Weights of a small GPT-style language model, trained from scratch on English Wikipedia: 14 layers, biases on query, key and value.
Each number is 128 + 32 x the weight over its row's rms, rounded and kept within 0 to 255. Layers, rows and columns count from 0. Numbers have three digits each. The size before them is the row's rms in percent of the matrix's.

# gate: layer 11 MLP gate, 1024x384, rms 0.0357, rows 475-541, columns 128-191
# up: layer 11 MLP up, 1024x384, rms 0.0359, rows 475-541, columns 128-191
# down: layer 11 MLP down (transposed), 1024x384, rms 0.028, rows 475-540, columns 128-191
gate475 101:138132116131117113172148154168198159131110104119160099069159075075119164140089108086152122195176181128140159115111079130194119011193128153161199146077100140083116106204104119115094133142155120
up475 101:078152213139067154146118089158132117060121121133146105166141134127130137155163171162190150137111173132076095110140078112123141131069117095146130108122122075103100164130106134156088173080141101
down475 099:141155142151125152162110097140083162157163143129194099133122130125087101123151121080152100175149076129139178149182175147097135139102042146135081084158124031128172136129088130190141178176078108
gate476 096:099128150096067140167122136161182157133131086119203146064085094109110132110097056141109127129157116156122119099073159136115164129186112157145145142160147107081101127059109148101147176142155134
up476 097:116080131083137143100100109159107110178101142126125127154085068151132176131137169091158080123150116168144131126116128088140152153158098041167135187055124119169100151113166140169116140227177094
down476 100:077093118101147088128215093129119156143057143080122097135098114094095178186112114167107214150164162136106115116166130111157124120094161106163195036172066132129114148143088098116129075106131118
gate477 097:077168154116122112101098143172185085180128137136158089192097156124172152110105163102077100146057143116118100102092170161184139174143125123110122206123097069141113180092090124145101163134130061
up477 100:152141115129149207146131112114050145152133109092146140138095159144130106081092139160205094151128133071136137110161067174124176148101164160043100190107111140138120113126099144119148220074146097
down477 099:124156091119126149123117180101167166115104100092130098169142155180122107136102128124123056112144131100134135155111093138155200154119081155132120172133137149095100071137142091141151129174174152
gate478 101:127118116075150117136072110151158132175050173112134100103091085070086116117086175123050135157101068108072112198067117113151130145150134133192188097128179179149166116075106159134140116083135091
up478 104:121126144130080144075111093100136124120103121155131108190163145063103149144140166125145106150132158144084121129102136127186081174142120089141107140132126148175140125161164141123109091171144090
down478 106:182169222172100134114190147156131164148101179145074125086123144106114126138122134116107206155141149098107102167127106125142162139116144049113100132139117163158173132118121171174142146153136148
gate479 106:128119108205190123150124165140071069128153166126079165126145147166120092154105098088119170127122098141108106118121090130137094161087129160108172165141125172132042114083082136119151186116070137
up479 102:096073142115109121135142099135073129121071192107216118124185156168157137152092159173164145114146108180047139149129102154157054055191165129146091154183153119089120125179157116146167127117132155
down479 104:072106127117086180093138084161144183173157117073110179137194109092120172153114092121125121167142101126081104133086111116075136107109133068100132127156090148146087130160141156153092166080114094
gate480 097:097128070160124076118143122117160121167138138116064172164107093168131121143140206095150106112151121103081193111144112070113089149160109207122114123159142151116149118098090141139115064206094097
up480 100:090144066152149134107168109137148178149141121162169179136175147157177133053110101205118140131149138065127074129225131152098178124079077186132134107134149176113119126204138134158129123111134102
down480 099:103118111184130069146041112106182165094149112098073115118130082153105177103134113097092124146141139136156106137119178087143046101132097121116151113067115103178116146105101077235164139101117186
gate481 103:101176130104089100125117036146195180135122103098173133166118155170112124142176105107185108172089113139065152091148122110136110102154141152151126137169116103165141137119113108179181066063063087
up481 100:151098144146177092083184105143130077097121099106095113142109078175138067124146119082126079174139113094130127104147067132116031128130099126169122151122137122188121091172164129131165055102133161
down481 101:124108152097073133177135097120099142138144122159141101136192103119132145135182111099147126131105160124118150172103103162087220125117118203083091133121123102136102095112112150113178080144121107
gate482 097:173090144110121103138059143159094157108087144112153118116082140150141128080036145156150120123130128166159086130179131123131167095050116095132101123143128171135146095135089164173132055179145172
up482 097:160189095103183170164144144191113131146158096168113155180156166140119173116121155127133115107144085089185104115120136128186145134146123086161124147150137131105134144121134186113106147058140127
down482 094:182135148144126096107144096143115177172098138134125083112139123155169105115154214134147129127144101164134108156130058152116131067134078129104180143122113157105157133116149122137117180103109121
gate483 099:136201115104116070118155136118092138123072117167120208106100134146134069138129133121117088123148072157147157141135126094136126184034195106122141154124092143126147140092152117065087129131103146
up483 096:139132099099143110147061161148115123124114186141131145108155119123115205162090189119161161080148120106094076143117086126180114144135096074069132096147145185078173141117080124056132121105120125
down483 099:191128101134122108097100097181143071180103098146127092147120167101137134173097131114114211134165190163095135107135136081200168178167125132079100117129070111191106086092139116148123120077170118
gate484 093:121158132094142125130129115099129110103096197164160116108101129164109058091132135115118105072125138159174110070104105101163121133139135167120136116137132128164088214106163180064080092104101138
up484 094:146085155153155122121164110145120108155131114118140145097147129093105126046135162147116126099153187137138094122113110091104151132085091188153162162157089102153114151118095140144093125104115160
down484 095:133169165117152083097123127165137095151099199127194079095137141144104158136127156096160127122099103091154107134121135056091143092115171155110165109160150128105142055124186128112103127068090114
gate485 102:108098154083163134132111195186173133137176168076133098119098134103128152166135158122153145128160184153113112110170127161099128101099124101199167078110153152117150114163130081099128120080097106
up485 106:081161135142096143190090118142093097107119146149116151132134140139101092080030172147147153192140100143134130116082083102134129080123122147083102079073137082103132179149155144070108102153102137
down485 105:158114153109107153132118155149121124140108147105138054177162157149110124084069108147084105093128124135162147120140143099144165073147154091105120100107120120147157163086134128150119125117158136
gate486 106:127123114184092131126095134197147201146149165188138173107150168166142103193080144154174141116122159109097096111152126109076152109130144135126106139110105114134097104190104157123123101119115132
up486 109:091142128065122154081118186151152079106110093165140123154075101125110157093149085165046106129147197131146173135148144118135175124136134178040069114172161103129182143113147120117100123120129122
down486 105:123089124177119119174212146147155216143118157136106171118123068135129114096174149081082113140176149119168140127075105169106074129113114121183101141153198150128152106163133159144132153130127129
gate487 101:177144113145161143146120179154165098162189117096140124107164096136156088138133155086142096077109114064105147132169186154123154106112096145108145150117104163110144204085072127103080133138124079
up487 101:131128131176123122103146079108117154096113151174126082106157097118130110118134072127126162105116114173201136104147166082090097163123025169137147136192168084154130106151156140089148102149112095
down487 099:098138150176108101091134141059162147119081146134135143175084110100146144146143124179146148140179101223198163136100082152079109135095177104076172142138171154087140183098137161105147101155102121
gate488 103:053131094099092075143139175143083086111130138200119153147097187133135193150133178121087147069063131105117116080150146061176135134137119135143167089160198139111144100135149137118135140125175155
up488 104:154174086120071146049137135133097118151115116132127176163117118156132111151194135129145070137110100069127112094165163139132153136118120127057157142131186140124164068125138130098171163089078144
down488 103:147199175111135098124195128138084126098146141087155130113089105124151130146086109148176162188135161144127125131062164155118117150131174090151168114125101117104102159171136095155080150103063172
gate489 101:142169169125183108119133142163161131157182107094100150095095162085144107103087153081113155155085110092129143125118138089071138125098144087142096104104107080093128112097051082085130145140150150
up489 104:149105073098124157130085159153099126096167162155133148162118107153126110119136110147171129126051182183131154094128153165091113161143125096135140137123133135070090138134154133102128140143209091
down489 102:127128151167161112117091145126132137140146184154181160186120202123151140137165183094140144131135103138126105115089130168091125090091189102171154142132131164063115166124110172154124113145171120
gate490 102:095165118130167090114132094137163158151106132157075141085055154134068066126162164081142148184123127132143115106123122119191070111127113101138115120089120106132140094111062137143130077084067152
up490 100:146175130184134172090090174149075069140118122166142131137118197110106128138074100083108175132086121080082187145082095151123159145153165178114136134107115140148123163106078119137142149120099107
down490 101:140079153111124119100096120125123161129170142066066167101135110120114094123112145136160110071096186103137118081148057114193046077098080122100083135102098118133129121117138060123149137181131126
gate491 099:147143149140187101167133171089096068133157126108180101090161088128105069092121090135186104141089126118056089150109119175129090125155200149166194080115102117113112124096108105117097135134124154
up491 096:148083173147172086149147148143144164101155128172181130069168098168157066047108138144133157126138131187129153120193119127113079096133123130084093123124202101130167110119157192079181105122137088
down491 096:117138118141105104135094201136111099048100100109140124150118162111139093125090146118151142114094099094175138147124186145166038190122154122107173129134105128127115104129141164083139131059138147
gate492 099:139108140130116161125056147167134131116113129140135112089184090132116113130142175121094170058094079185134179101102179110100118159133117154159110155104215127155136100152117132107127117152166178
up492 099:136137085177127189127128127184139158068179092149127120174157117122180121118101143113117106160149135126120170108174126169072085160117110154111067130193148092184138090115167171109114152092088095
down492 100:088142113076087148090146137130137146151162145111121119139110106095114092157120135114132152174118163172113128095204145101100145106086153060040147092116162112098108140098093131210099147120098091
gate493 096:147095078114115131166122093105080123190155188147130100121110094096072101134142089089135157165126105151135095091071102135111126120100091141145168126158120075129176126158118174087061136139154188
up493 097:115139117128124204134166127142154132104165098183127137124129138131217182144120114070110139103123081097100066097164154158110095058046198089126103130133190132153108135048124128074125117174124156
down493 100:091051094191134132152110200110100153068105119099104075129182142084152107110094180110092105119106179144146070147123176106109133097154126143109198136093170188087173118134106103178172129117130096
gate494 093:109132111178105103093118121106119087110111170191174127183070123085148154129059120165077143122147095128098109120095168094089063119186101061101103171114100071135133112141133122123094150152130039
up494 094:093117125146174115135075150154113104150080144162109132137090121080151103137175154113183144136110148068177108105134158165151123117116127147079175131138072082149190190130097129137091049153191135
down494 095:170133157140102117103147176137129149097138112083120116165117177133202092138166060081139150084127158126084140132166066090161095102180072104133119141134161131159142142128095161105141140194104100
gate495 098:133085161150174162070148137108140154160125184122148088121094126184131128160095160123128137121140143158123119137143100135136068166094145096163138092167074142086115143129162100096127194164113153
up495 097:104153083101146123131063119139153162156146107074114073161113151102171113124094119143127127139168125131072123174162075107141084090110119158146138167136136079140104182154131130155084157118111082
down495 097:106142075156156159096136104161111152109097183089123166138142160129134159078150135113122113119151167202103153101133080117088141139134146099143162126182153140134090131119115157088116125128138137
gate496 100:145186087167156135135122139143169106116186157132127116104207145094114114154207102088086130133083099068093156127173128136123138131141162100137071113106165171161118083101160134145167100090114109
up496 108:115151148186133204117120161069086127165133149063115124169129139119112118100208167122124107114143064124093146120133115131128204146101176141128098116116147193042198137090160113149177143129149098
down496 101:146159175102142149110134164166148123107177151103063164113103113121122077110137169104101165141177129094127123111088130122124161116176168120195153082136102141114153127130112097084092176115116124
gate497 105:160089111159172108163167083065137153121127141090160164185100177180132134094075138098112167098134126153121122086209161060198149102124170068163134159095093111172101132159102153119172086097192146
up497 106:082149106151123125130121097138119122148076142138121128109074106131102143191142127096057164134151110131101131174128089121154148132096034128079137107142142118127172077065141149150141095141113113
down497 098:162146083105113155131115074092141114088153104114134097191153171111135090160091059108150163241108149157070139139102077181136195147168130137112119182109140131175133121158085154178136170143137098
gate498 105:113120173093151156122171166145096144146135130073232090101176095101104175101130111216096135108151091196141180105134158125136150092161159163129155097095170170157105188082083106115145076120156091
up498 100:125064135108147169137111097167118161139135138157121132135095130163175127102076140127160148160111096100124130136021098085149153109156062121083152155190094094123100091172126160079124089090111143
down498 098:151100178136070154159143100053113131173102151083117102142105147151147096122179142079129109102112082154117176116161114150139107129131156101115130103132127147098170165179154208113123139111103130
gate499 099:127078121160138120140123133152114121118095117089131155070070109066119116170085144035102166120168112107147153055116173117214153140171137148099079103098188131152133106143102069120110103082143123
up499 097:076082119177158116122097100130156139137126171124140122075136083164137109117158148136064080059118116182087134145142084147112216149101097081113163179182068137112130130129139151108140142118087108
down499 100:093137116154153154189085149121145139111063129140075131127037134148129091115147159137089182140144068114118172131170094097085130132180133190118099131097143099129116134111175101145123127150099129
gate500 095:194096112081095126152149151149108146128130158091107150190080109119138135087150150154170108153183110121106139152126144127231086100093148140140138089083172095100143112107164113132128089117138148
up500 093:090088148118101165122118157138154112191117154152133170168111158113115127090095124156108151098115137149190124178119151142093069072113134109153136141156124100170132138158105130125064140093095176
down500 093:086195179172095118136130152154167080094175152134132114162071146130113179175089120126149078189143125096109105147175071139112121109116129100161085105095109173071131093096179127146155076181152115
gate501 097:105201128127124108167089119128178103074151128101051096099161139162135126149079145121142185115106150121097116106168121071095133114105105144087191144126117217167162111088120101081108140100162142
up501 099:118142085076149110174063088073097175078102067100130140137177176076120159192102071103125112155095123108093089089154146171110182156091098164071135158121157095122115133118150113138172093107188147
down501 094:092128110119125120088127103171090069086158129108136069083126152122109123150165161140192141101119196120125123145124108153163164117161141125095155221137197080138146107096188160043117111146168147
gate502 100:135160181087107119110166153217128094118132164107181117129142165132084153153130161200119126133159169142089126147108144156134103133148156114102146122132185135114125081000133158117140155062179108
up502 102:150050185121161139139153133130178150116118122154173107179113120129157075072162090090113187095144133119158142092090181112141134150121093116135200158137123150114137149194129188131119144179155199
down502 089:095126111193115106143122048150123160107152114057093122146154103120146114104131170088156142104134098139119118126190103124172096179131108078124098056154127137067104153148083141124105049178150145
gate503 105:101100133067167098085160134125152129098135116157066160113075102110122108209118154112161141148115097120158085128131077148124155135134112089159089096138201142189103099113177081167144079121137079
up503 101:133086118149085174082097122123129095111104115104181066164106109163128086142147132175147105148148104135083073100082111112179193133107144164120092158100090144067093173120174182156119140068116108
down503 104:126155084199085155165110123137141104105155126158120129092107092148126104101125168148147183170082131109161115078134106119144112134122082119126119137119128159137188122132131139099121127164135134
gate504 095:095155202118159152216151136123113150107134148117152060068122071182126128103194167163123114163138129102092137165159123127131155158167089155131147184065125121115125103171139162170121160093117065
up504 093:105176152086125196119146167108123146109105109200143097136182147154191145152132136177067163077150152143148079189132124133137152103088137090145136176163140124151147140116150111174152137120138137
down504 088:121141109158139111134158111129114122098114135108152128101126092101120142116083115138114113153109131118090131130160153204178149133113146111108179089126138132126061098112164115186122143087182072
gate505 101:115205123072144102095102065146107100154158089176114123070079114119103070115135114120120122065139160131163137128088149111108141161124134163129119119155172136141172144143154112057145148141096166
up505 098:120128174090056178124198201140126122104114128125178057116155092137167102111124088110092133091128148099114113043114165151185150082131093150111132129135171115143127136130065111173108154166152099
down505 099:076148103066150073136092140152119149138104120100120150089131117124199111116102162138104118158117122161140127116065145116165165115151135106162166112169059084104149106142097167139112150148135037
gate506 098:169134138124142154082166154127153147107114157138069154130114136164115078142164134137176066128135161145124145082154128077120131172155123138134066115131161112102080123091172131146179122150170091
up506 098:115071121116099149128106116081070134085161191139136104079046136102129144137160176158093079155153144129080121166112171153134170070174103123113122131109107134108126082105101069126082124134162143
down506 098:142158193143129097164168106106174113086098108179136157122150132152095114118137104123078213058091111154169156069048162117097114094115180212154133201118155140191174152124133108117106145140075157
gate507 096:105176109193146154130110138130131137107150128119102104102130149143088127087174105078100086113116080138101124127149135142103103104165145142140142135152101108140109100166138142118145134163113102
up507 095:145075124074172113189113137132127109155121153145128119157153126073103100125163121178150128158118113146134134132152091134092129125125139076168094171099120113137195114171184146151150114148022176
down507 095:087145100186087198091122156153145179109117079126121104084123141117071216158104116126119172143087117147161107168073084084126086184142178132114129139153095129113116084093136094120144127119177118
gate508 097:165125143118145139114219076154149115135082134102100086098146127093127126114121119150140153186164143155162147059088121125145142177161089123167108109166174130152109078117156069166152134112054147
up508 099:099092094132117100141097122130153179113126193141185079137127082112172142137076120101111062144069106072108127182146128134088153149168122183141162136178134126155155119082145066056077115125151118
down508 098:119123121108091171126138159131140107059086187139134179153134157115152118083155155196143199113155151102133068138104109103105130134138129112124156089127177121136136064166110093067146177121118108
gate509 097:112146095161127093154103137175058115083173106139146119214084146050088108119156113168073155206090160062164106114171120084157091194139175100123081119182142077145174127084140059111146095160149147
up509 099:142206163123151169063129082108122141134163106099133166134178111133137181132177102121120102144104099122146166115177073124146145134049171089104166091144147118107156133091100166128208127169143145
down509 097:144115138083130144166164164151154172091154124119134150121144154113101120104095091149138082153073127121101118090119080166172146086113114127103129150132103152027113167124121128138095109142100154
gate510 098:112088133092144158169172133184139190189147173183092137038108124095103124101136155057178082132147090108180132082109072159105111103127166071109103101142135108088122102144106097090163141167099105
up510 103:174120139100171141121157127141150131133134174083150102151149121134116150137068199073104124123114120116133127147127218084172138113150137135143126137065139140180143170077142157107129102159109157
down510 104:135089108166159120134104084136117178154106119104068144133175090165147151180110131137093085104072147148105163211100147108168167136131196118093106104187104128132152109036079159096155178112103157
gate511 100:084175117121111121119130106166112164116100085158125081142169095114149105106097181132087105123071116146157064109151181157122120163089147151124053079184144124167102058116160141142185169102159120
up511 100:085149132088123166171188085184077141129129183141041130111165169153094115128157136175142188184104132163146110104160122106117114125128094167076132090098143096171191138118092087112130160159162072
down511 100:068147158149141100100121085083116141061051121135093098111102109168156131124137089123124041130114174181147159105091117144156122174101140140174140119163111152106156166173129107093109118176121111
gate512 098:144137152116122107167114140112152156128157168106114160148111104111136084129099100067096157139172152061039114178133104101160153140087122173151100120160112130137139097173153160084109100132188125
up512 101:159120112153104126118099088111079155177089154079140176104130197090143124164082145131067145167140144143181149186163161148127175096069147144077144112174182109142142069149081118169097092129165177
down512 100:170132071147093135119134108142138079183128155138126196132154086105144106089090150146082144035122125052109150134031133109159144122190126132163073130079134133100135090132180165091098158124086082
gate513 096:182184087161157136179174155153071181119096117149153142164166151118123103119170089174120159140095062125093164165124089093153126150125176121156145091171136142135154114159145154121064110096091114
up513 099:129129148058166162163121123143185138120099177153138075119121112141173116139113073104195116118089184077138171109131134167183102086110127138116135163147146083088086070154136107155152151161136067
down513 098:107086170072145220187144101163154116139092111149115115087122099163124134137134145177149068088182096107179135181156118144126127100144106101108083129148172148160102059129179165124107162127130090
gate514 104:175133089154139088127100152126097129165115121186110140117091095051150169111113166166102156145147164132141116194102109140159165093097096140138150200079120113120113070126102120156150109137097108
up514 103:129079079115164155184104131135113124134152119167099061111109127100127087093129158191112145125120102160126117166168122164053184091143117141165165084159112186080119094096068117128102122175161089
down514 098:098074143135138126089086114113107116127128130162153146114083109126135119018092141149023185118108179117076126146146141158158138141151144095090164125094094078106066091105025157136057120119073094
gate515 094:134163171107162114127147171150142140149077166111112159120074133101111070066173128090135140164078180130149120097136118122116105128160080169124098127070136108151139103182130236142137115087068115
up515 094:151112167147066102122147118137117134161102181175122184147141178170157115161119172089152104164101088095078140131164199148199153117117096135149137144157110133115153073129085117160166146173122175
down515 095:083139153131153112144116097114170145143107147154124096143090143121216154124162103073141113087111104074125126110109098154117156174143166139127132045124106127124068131183189161100144113127152158
gate516 101:161093079113149117113140158196159131117140160111155118110163137146120120173125112084112136138073107133140060114110150077144086106109111101105109124084124200125105110103100124117141147170083189
up516 102:086137128136161177106137131110148129154092195103099109139178142100127125134158153121185184155124148163159176143150131128126119110191096125106147143114165123128125085113117113145138170098179149
down516 101:185114174145130101032189069121121166105046145129127169134136119104173120058121113141113152168075155103117130175105129084159165084151114147123198169096160123141159136140092143160178111075096119
gate517 100:105132113061117143132126119143158098165131061101168099101094131059129150125151149137076134159136087133166113140126121150079099182092132160170121165110125086144109119155089132151132151090167090
up517 100:097090110108097097086123178137141135102105092121120073157118174130126111144129181075155140114130164150126074156138142079179130143135120066147101058165083127221136175129188171173122123132165127
down517 100:107106106146118168109107126078124112120059056089116122136113149097100113180142092178100168067115066135114162127130139114126115049154113138108150141074109132151098170083143130126150131068093113
gate518 095:122085130163150128095146145088070127132117124166132138122173062124146168137195140146141104115067152109140137139191138119131135132165168083138119146139078087138111132117129113141134123137168154
up518 099:202129131091143111176195104170125122154085139133076117091081135180168103139141133109106157143187079113110134138110063131136144152132102128128112142129145098083117155118140215130118144099198146
down518 101:125134141080125111132118113122106148129148116110127125119129177129153107166138111106107149153122109164100116099128171117141121159134129150159097101136116158125133070122154092115145146124134131
gate519 104:123128125075158165133146121200177127091166129183149169161111161126162150069129169186119105114094120115162150158161146125105102117140094122121049104182133094216142135067104160124186093076138132
up519 103:147145111106135122072145133072102077110133145146154151166151117166183171165169098132126114125157083176091146115160083128088089170111121219112173096150133141146179136152141160157117134121143094
down519 105:188093110119144115060153143080216084190085193135113135098148165085100082175136137073081073094119137163125156105078151118140113130119110088149141138078131112086080089145115110099080128126136149
gate520 101:117123118185118133155170175114063101121133115186126114152119087102116151131094115123091086138090177061132082150139096147109096131105106187221127161168133088197163145086124162150138090131131113
up520 099:113166135127125136126126218100187155132139139120073155073100127131164081143158127184168171154153166151144133074156116168103128122137114125131157173111151114100156160123134143178129114151098091
down520 101:149139173184120161136115135101117179135106130107097151113149088095135097100138166130164109099051102136142119156141144125084128080084110117128198189129084119170139123147100114104131081113114136
gate521 100:147124149127143143161165111134100126144140151116070191128113113126093133109117084169149162113098176090180111120128108117090153150178105102151057125142093111111181115140054137147106094145213082
up521 101:156132146113128137238181150132152172114115110101114091093145118150081128116188111138160174153084095122134158180119107137131106116151170119173141151150124125094109125156066133128093174132165126
down521 101:152074060096111111074095117155093113092132157085074144159094083171119112190098106149167119107104139129144116129205145168170111100128167115154177115108106111186124134109173160084182145115151101
gate522 097:120119099125164130152135134070130140146091078150118173078221134157118093057166175104111145116148127125179082126126175072114144134142158100125041109086041105138095173131072137121120103117069110
up522 098:110174123158056125146152134145117117192025092122137125113138100140164151085132099123163125194130086093124180159057134156137126094166135086124199125097108116093150117119151095136046129072122137
down522 100:105155107092160127089143210138112175120172112067124044184095104130118092108106103148149053066121164160147127116174168099106137162047114182172112131190139102079156167130136106078106144140153156
gate523 098:132103139127179089127133122114119130130185062151137130151122150155168163151117084118157149122076145107116080073135106190088187166159189106135141166112110099184125126112123145109138120076061092
up523 095:102127137158107121118151143183183142151084145171109159134123083076140134086189180125126154104125179052082175097103066137070130091193113137113178163159136107118118150036224096087125130172162105
down523 098:139160100110169174172104183160134144121122077083143119156189134114133118164049109082131118079102068113177087138089144130148069082167136115111142129073111112106130136139157085104172152141127120
gate524 104:124096153095118089111152152118138109143107126113165093097104151112162128214176143092141102110163064148167172150114168158168051117144100127119177152121103134134113151144038149074128168129157140
up524 104:079134075156175171156139151153152105144145131098190079137148089107103117128094126097163124182094153105185071109128077066142169110120185136137112232177118087137085120128073127169148131110122126
down524 102:132087041109177136091187100129101187121168106126138096148108185134103161113132144103147136136160149086122132118120107108195120123192106087166147154088150144130109091096127074117110103111106095
gate525 100:104162077142102118090101122106107113166093177163143130148061146115135090124139100135176142134118168141144083131126090109171091155074142158125123106137153143135071074118137103091150178088120131
up525 100:145126163077150137128158096080066089164161142132109122103149176154091110165158136137095125172105135157151120100101112133173128107165153138147048152152098180120078171118090134169120149125116141
down525 100:173151099127088115134089132156163056116156095122162163176085119094083133148104083137160141182134137147142143122130141136122131123128111082135124124096135103112180085147161119158184124139102138
gate526 100:123175148078172125196111126110119161169063159157143114160092108095177117072176173157150099109110176113142122104203133099132107102109131130118057160118099129131106112124080169205131114148162137
up526 100:074177089178105151114094125116106144130136139094164188144141173072110105176133156132168121136086118173197171183141152163069120138158074082146067125137141135151092106163141177127132153098124093
down526 098:130161158070172131181168094111126147130173076142159174129130188180162143109108126093196186137089105125155143207154149105096147120201154137096158110135123102126160152105121120159111135122093047
gate527 099:110131083114138147089165078108176167117119146123080062154127147130135099149175118079170146096123109143128147146090129143129194094140157111116148136182104150133069126101127112127139173155093146
up527 101:122128120093061122082146133128139058119135136156178244141139117083131107139104152217111148130208106134141163138096156175093157090125116130105109075108121106084128153175143138101159152044115101
down527 102:140129084153171136161142119096130165083094112095102092127086142180065112161096065074177121084124128114115191163201173110182111126108087184091106118160116143075125179155131080120054132162112105
gate528 089:101130110105129179119155132139088199152097128097135084167131132121172096170141112211126126150127132140119107193106125157058141126080137101121116155170163181157089064081099108070116174146114121
up528 096:120164149134151176109132179158130117200138116154156119162127077145089127128178098092102146173071115082125126178166138127181086127170131096183071187170167149167187020144130080155124127126096116
down528 092:104092108092156141143122184149116113140116151119135102084089154159121094144115103158164043127162124118107130124176135156092128117100160109100137145127107125131110138154170150101104134089168087
gate529 100:166103056114140120152093063151161139116171115110123134195122127059124068160138089127114073108120166034140082103152140069133154115119118140140084106134142114146111127109094111081131139107101108
up529 098:151115166137127198150116089103103147117165106130147137147234101098162094175124124127068125136126104181125055123141166130153122137171116131079139181164124137162132145051081169166133063177199150
down529 102:144180146121090101043114109102131137095080121202130122093098073135171150126078170158136151124120163067097144148074153148094103112114107138143128107152081097119126129163154139104118169092124132
gate530 106:174168097165136139147158149150130105059139161091110139066204123090152131155161138145152084144139207166180070135141139152121169123140142104140143129171149140162077127184096115168130135158126094
up530 109:095187132119106106084101120149091156082040083098082097138175130101140132178142099103145101171142163127142092110071171157088113142100107083164182187173097117205122196168142173075163118161081113
down530 108:103159127113146150111212127097087137182127064116162121136097123157158174137131110145178128112156091145118083136136156114123166094154095183163159103080151150164164129120103112154107062123148194
gate531 099:129108074086089107106122197120132146176136099116108136058137092126088145105113173090184109148171148141098120176172152098128092125063133152084149078129125128149121102100137160150132150068072146
up531 100:157114134100185091096173167174149118130089108149115081156119119058098107188084197085115087152076130093145158142110146173162125197097131092118085140147124128128122118164103070087070167086089115
down531 099:140164090136126150145096095112105075146135103071107218101149169073126152084087101112131111173159163096157124124128122124117144133190141177099126139152135151149087088139109085143137133101089150
gate532 097:112024077134138158137132158134170156132170117095122083162134120116122108170085142158109134132119103128135194165183133109125139149160163143130115155111178121085118114084120150134184182114145175
up532 096:060088136161073130103127145075132090145063146110144180119097166152159152145116134177214186092101142074070105107109165076082065154125159121080158147112133109099111141128156143100148140139150153
down532 096:140070080167193107134142143182151145140170104091102132169123172154109116114100076153156110153134097145074108131099171114096134140153123137085152135175173151092148095111099120134153112152119158
gate533 096:090129152139141109167116178079175132147118167110113118051179080154132100123111066101082108163119163141167086091146132068124174145117114150089102115175086095110133094120172108144097103113041135
up533 101:143156111100156081139125113130178115112155176105122110097178135115042119158114139151134059152106147137162113115106151128146118113114111145102149180104163140121079131149138084119118048118149168
down533 100:140081140146123079092131164196130088179071183145127126113102128152124093189135106148090159130127117131143133097147109136110185131102207085184089143155110121059129120172134159135109122098130028
gate534 094:151122132073093141150149114155123143098082107125164175063195212154116108180174092089124151123133157135202090098169135115097084117093090089165147137084112134115208077098081151110114123190135183
up534 095:118114073128153137069121131147114078076183139107119155092149110127160156130121166068167166119101132149107146153139093116126096121056161121155101142163149116151093077127103115140128068118174062
down534 101:113155111178040112150117124152083144106122092122160121135131137159117077152153113164154126105114125083164184163137078165067122180141099114124073139123160135093118096125171144171144101126128142
gate535 105:112173069138115118142184171124155119136214181074151150084157116151069110134101163117167130161184106118109120164082083143140168135121091140082139121175106079175064154133116165154121123152116112
up535 102:144158096115120118115140148161158112087201067150147081166134135142105085122125116078159044124154109165113118161135086188119189147152147112149142115122128135106152112114079136093100181120113110
down535 102:075137177081110112101135164140168131136169105165101109140080122113097104134146117078160050135091127151121142106110143161138132151086180054128142111157081099109192165171106102111130070171171162
gate536 101:140146179138127098108136072152130147141162189099175118171168036108131081118147171040149173174119149135152093123154163078130130136119136123165133149185122178108037172132189150133130101185064165
up536 101:163114161158146162155154169165125107153096120090086115104162114117139180135123115165157142163171131103155166124076135114085167067122147168198150096155145175159094100129119113115194114059094048
down536 103:103126091172140133156119090115102127151114188125132106081049160098140131118150129093101112073096090103142065116210096078124132069156121108116112150152124099116128054196142096136140097092153152
gate537 099:157098160068166076131130155162143157167141125143131117088151158115144124079150145107109126110078105134195094174118093119167156092096153175090230119085131120090151110160128065125171139117115116
up537 098:098168207093087165058112107154128133097180115139123120145112175160113124160222066146153103104103134101099137119127179130135108149123162049156136176115131133144140113115151170096143136098128111
down537 100:146149072099121082115151134168136135114100139126151055115103169140107141127125127162084120167145149128191121145151121058078090120168084107176155105216095149106159144161076116082120124139127171
gate538 103:118101104133135096147171197176134109171134104142148113170166128173144195111157069176175176167100145070116124142154169116119108138078133103175155125152133126183101193165133116135053178136155158
up538 101:098217128120115134113142166162136125069131193126140144142147150169114140138187119183173135107204119196092125126162085131126104160048164188167153132121075141074074110110140123081073069122134162
down538 100:183103152102137138174173152154134158139148133137158108157111129190123157127087069092161160101120142059088113137141142130074132086135188173129120113081086150153123109164108153109098114143209144
gate539 095:098180138186072145176070129081122129128177120132100094082175097119160073076085084134150167113066151150117111089100090141111105129115137124155140174118132151132097147095127100082093132200091141
up539 096:085156161132165147171140097111135065208057137083112149147118142158148112105082080126147114104174123118105146139188110144177184122111103152101147141114131137129078145109134187148089095106152096
down539 098:173180113104108147140095148075038179085172135159052098126135117092114136169163131145097126131101161143162106071132097105078115139139122147117117118149195143090118143132106128165145184136100108
gate540 100:075127115180116119131117100174132139095144157122106169110145111060187194130130146125159102141087153111152097094104131110196184126149173131130126160114122132101128137064144077118128166114117118
up540 103:130120167170107121101086158174172068237145189151154169105141130156190123125135131111145117131183117105118089099117156133153147061115186162113131185132113114121111089085103139127114097132141150
down540 102:134174072146146113114134082124095105110136097142112093106137041138118108123175150151141102110115121110184136133112155055094132143137129130142113112091106117124111082189175128119113141082137162
gate541 098:098128132145119126143185088114148134126172134156142105180114079166160137117112165155118118135125144108169058116161115082143118169148073115078106138098118134118090156074102077102132146096121095
up541 101:158118118093184145108157101148137108120157177092056106093163113149124151151140159115142076086119113145117099085175161147156149173179165071113072126156089170152017167135123175170164142100092160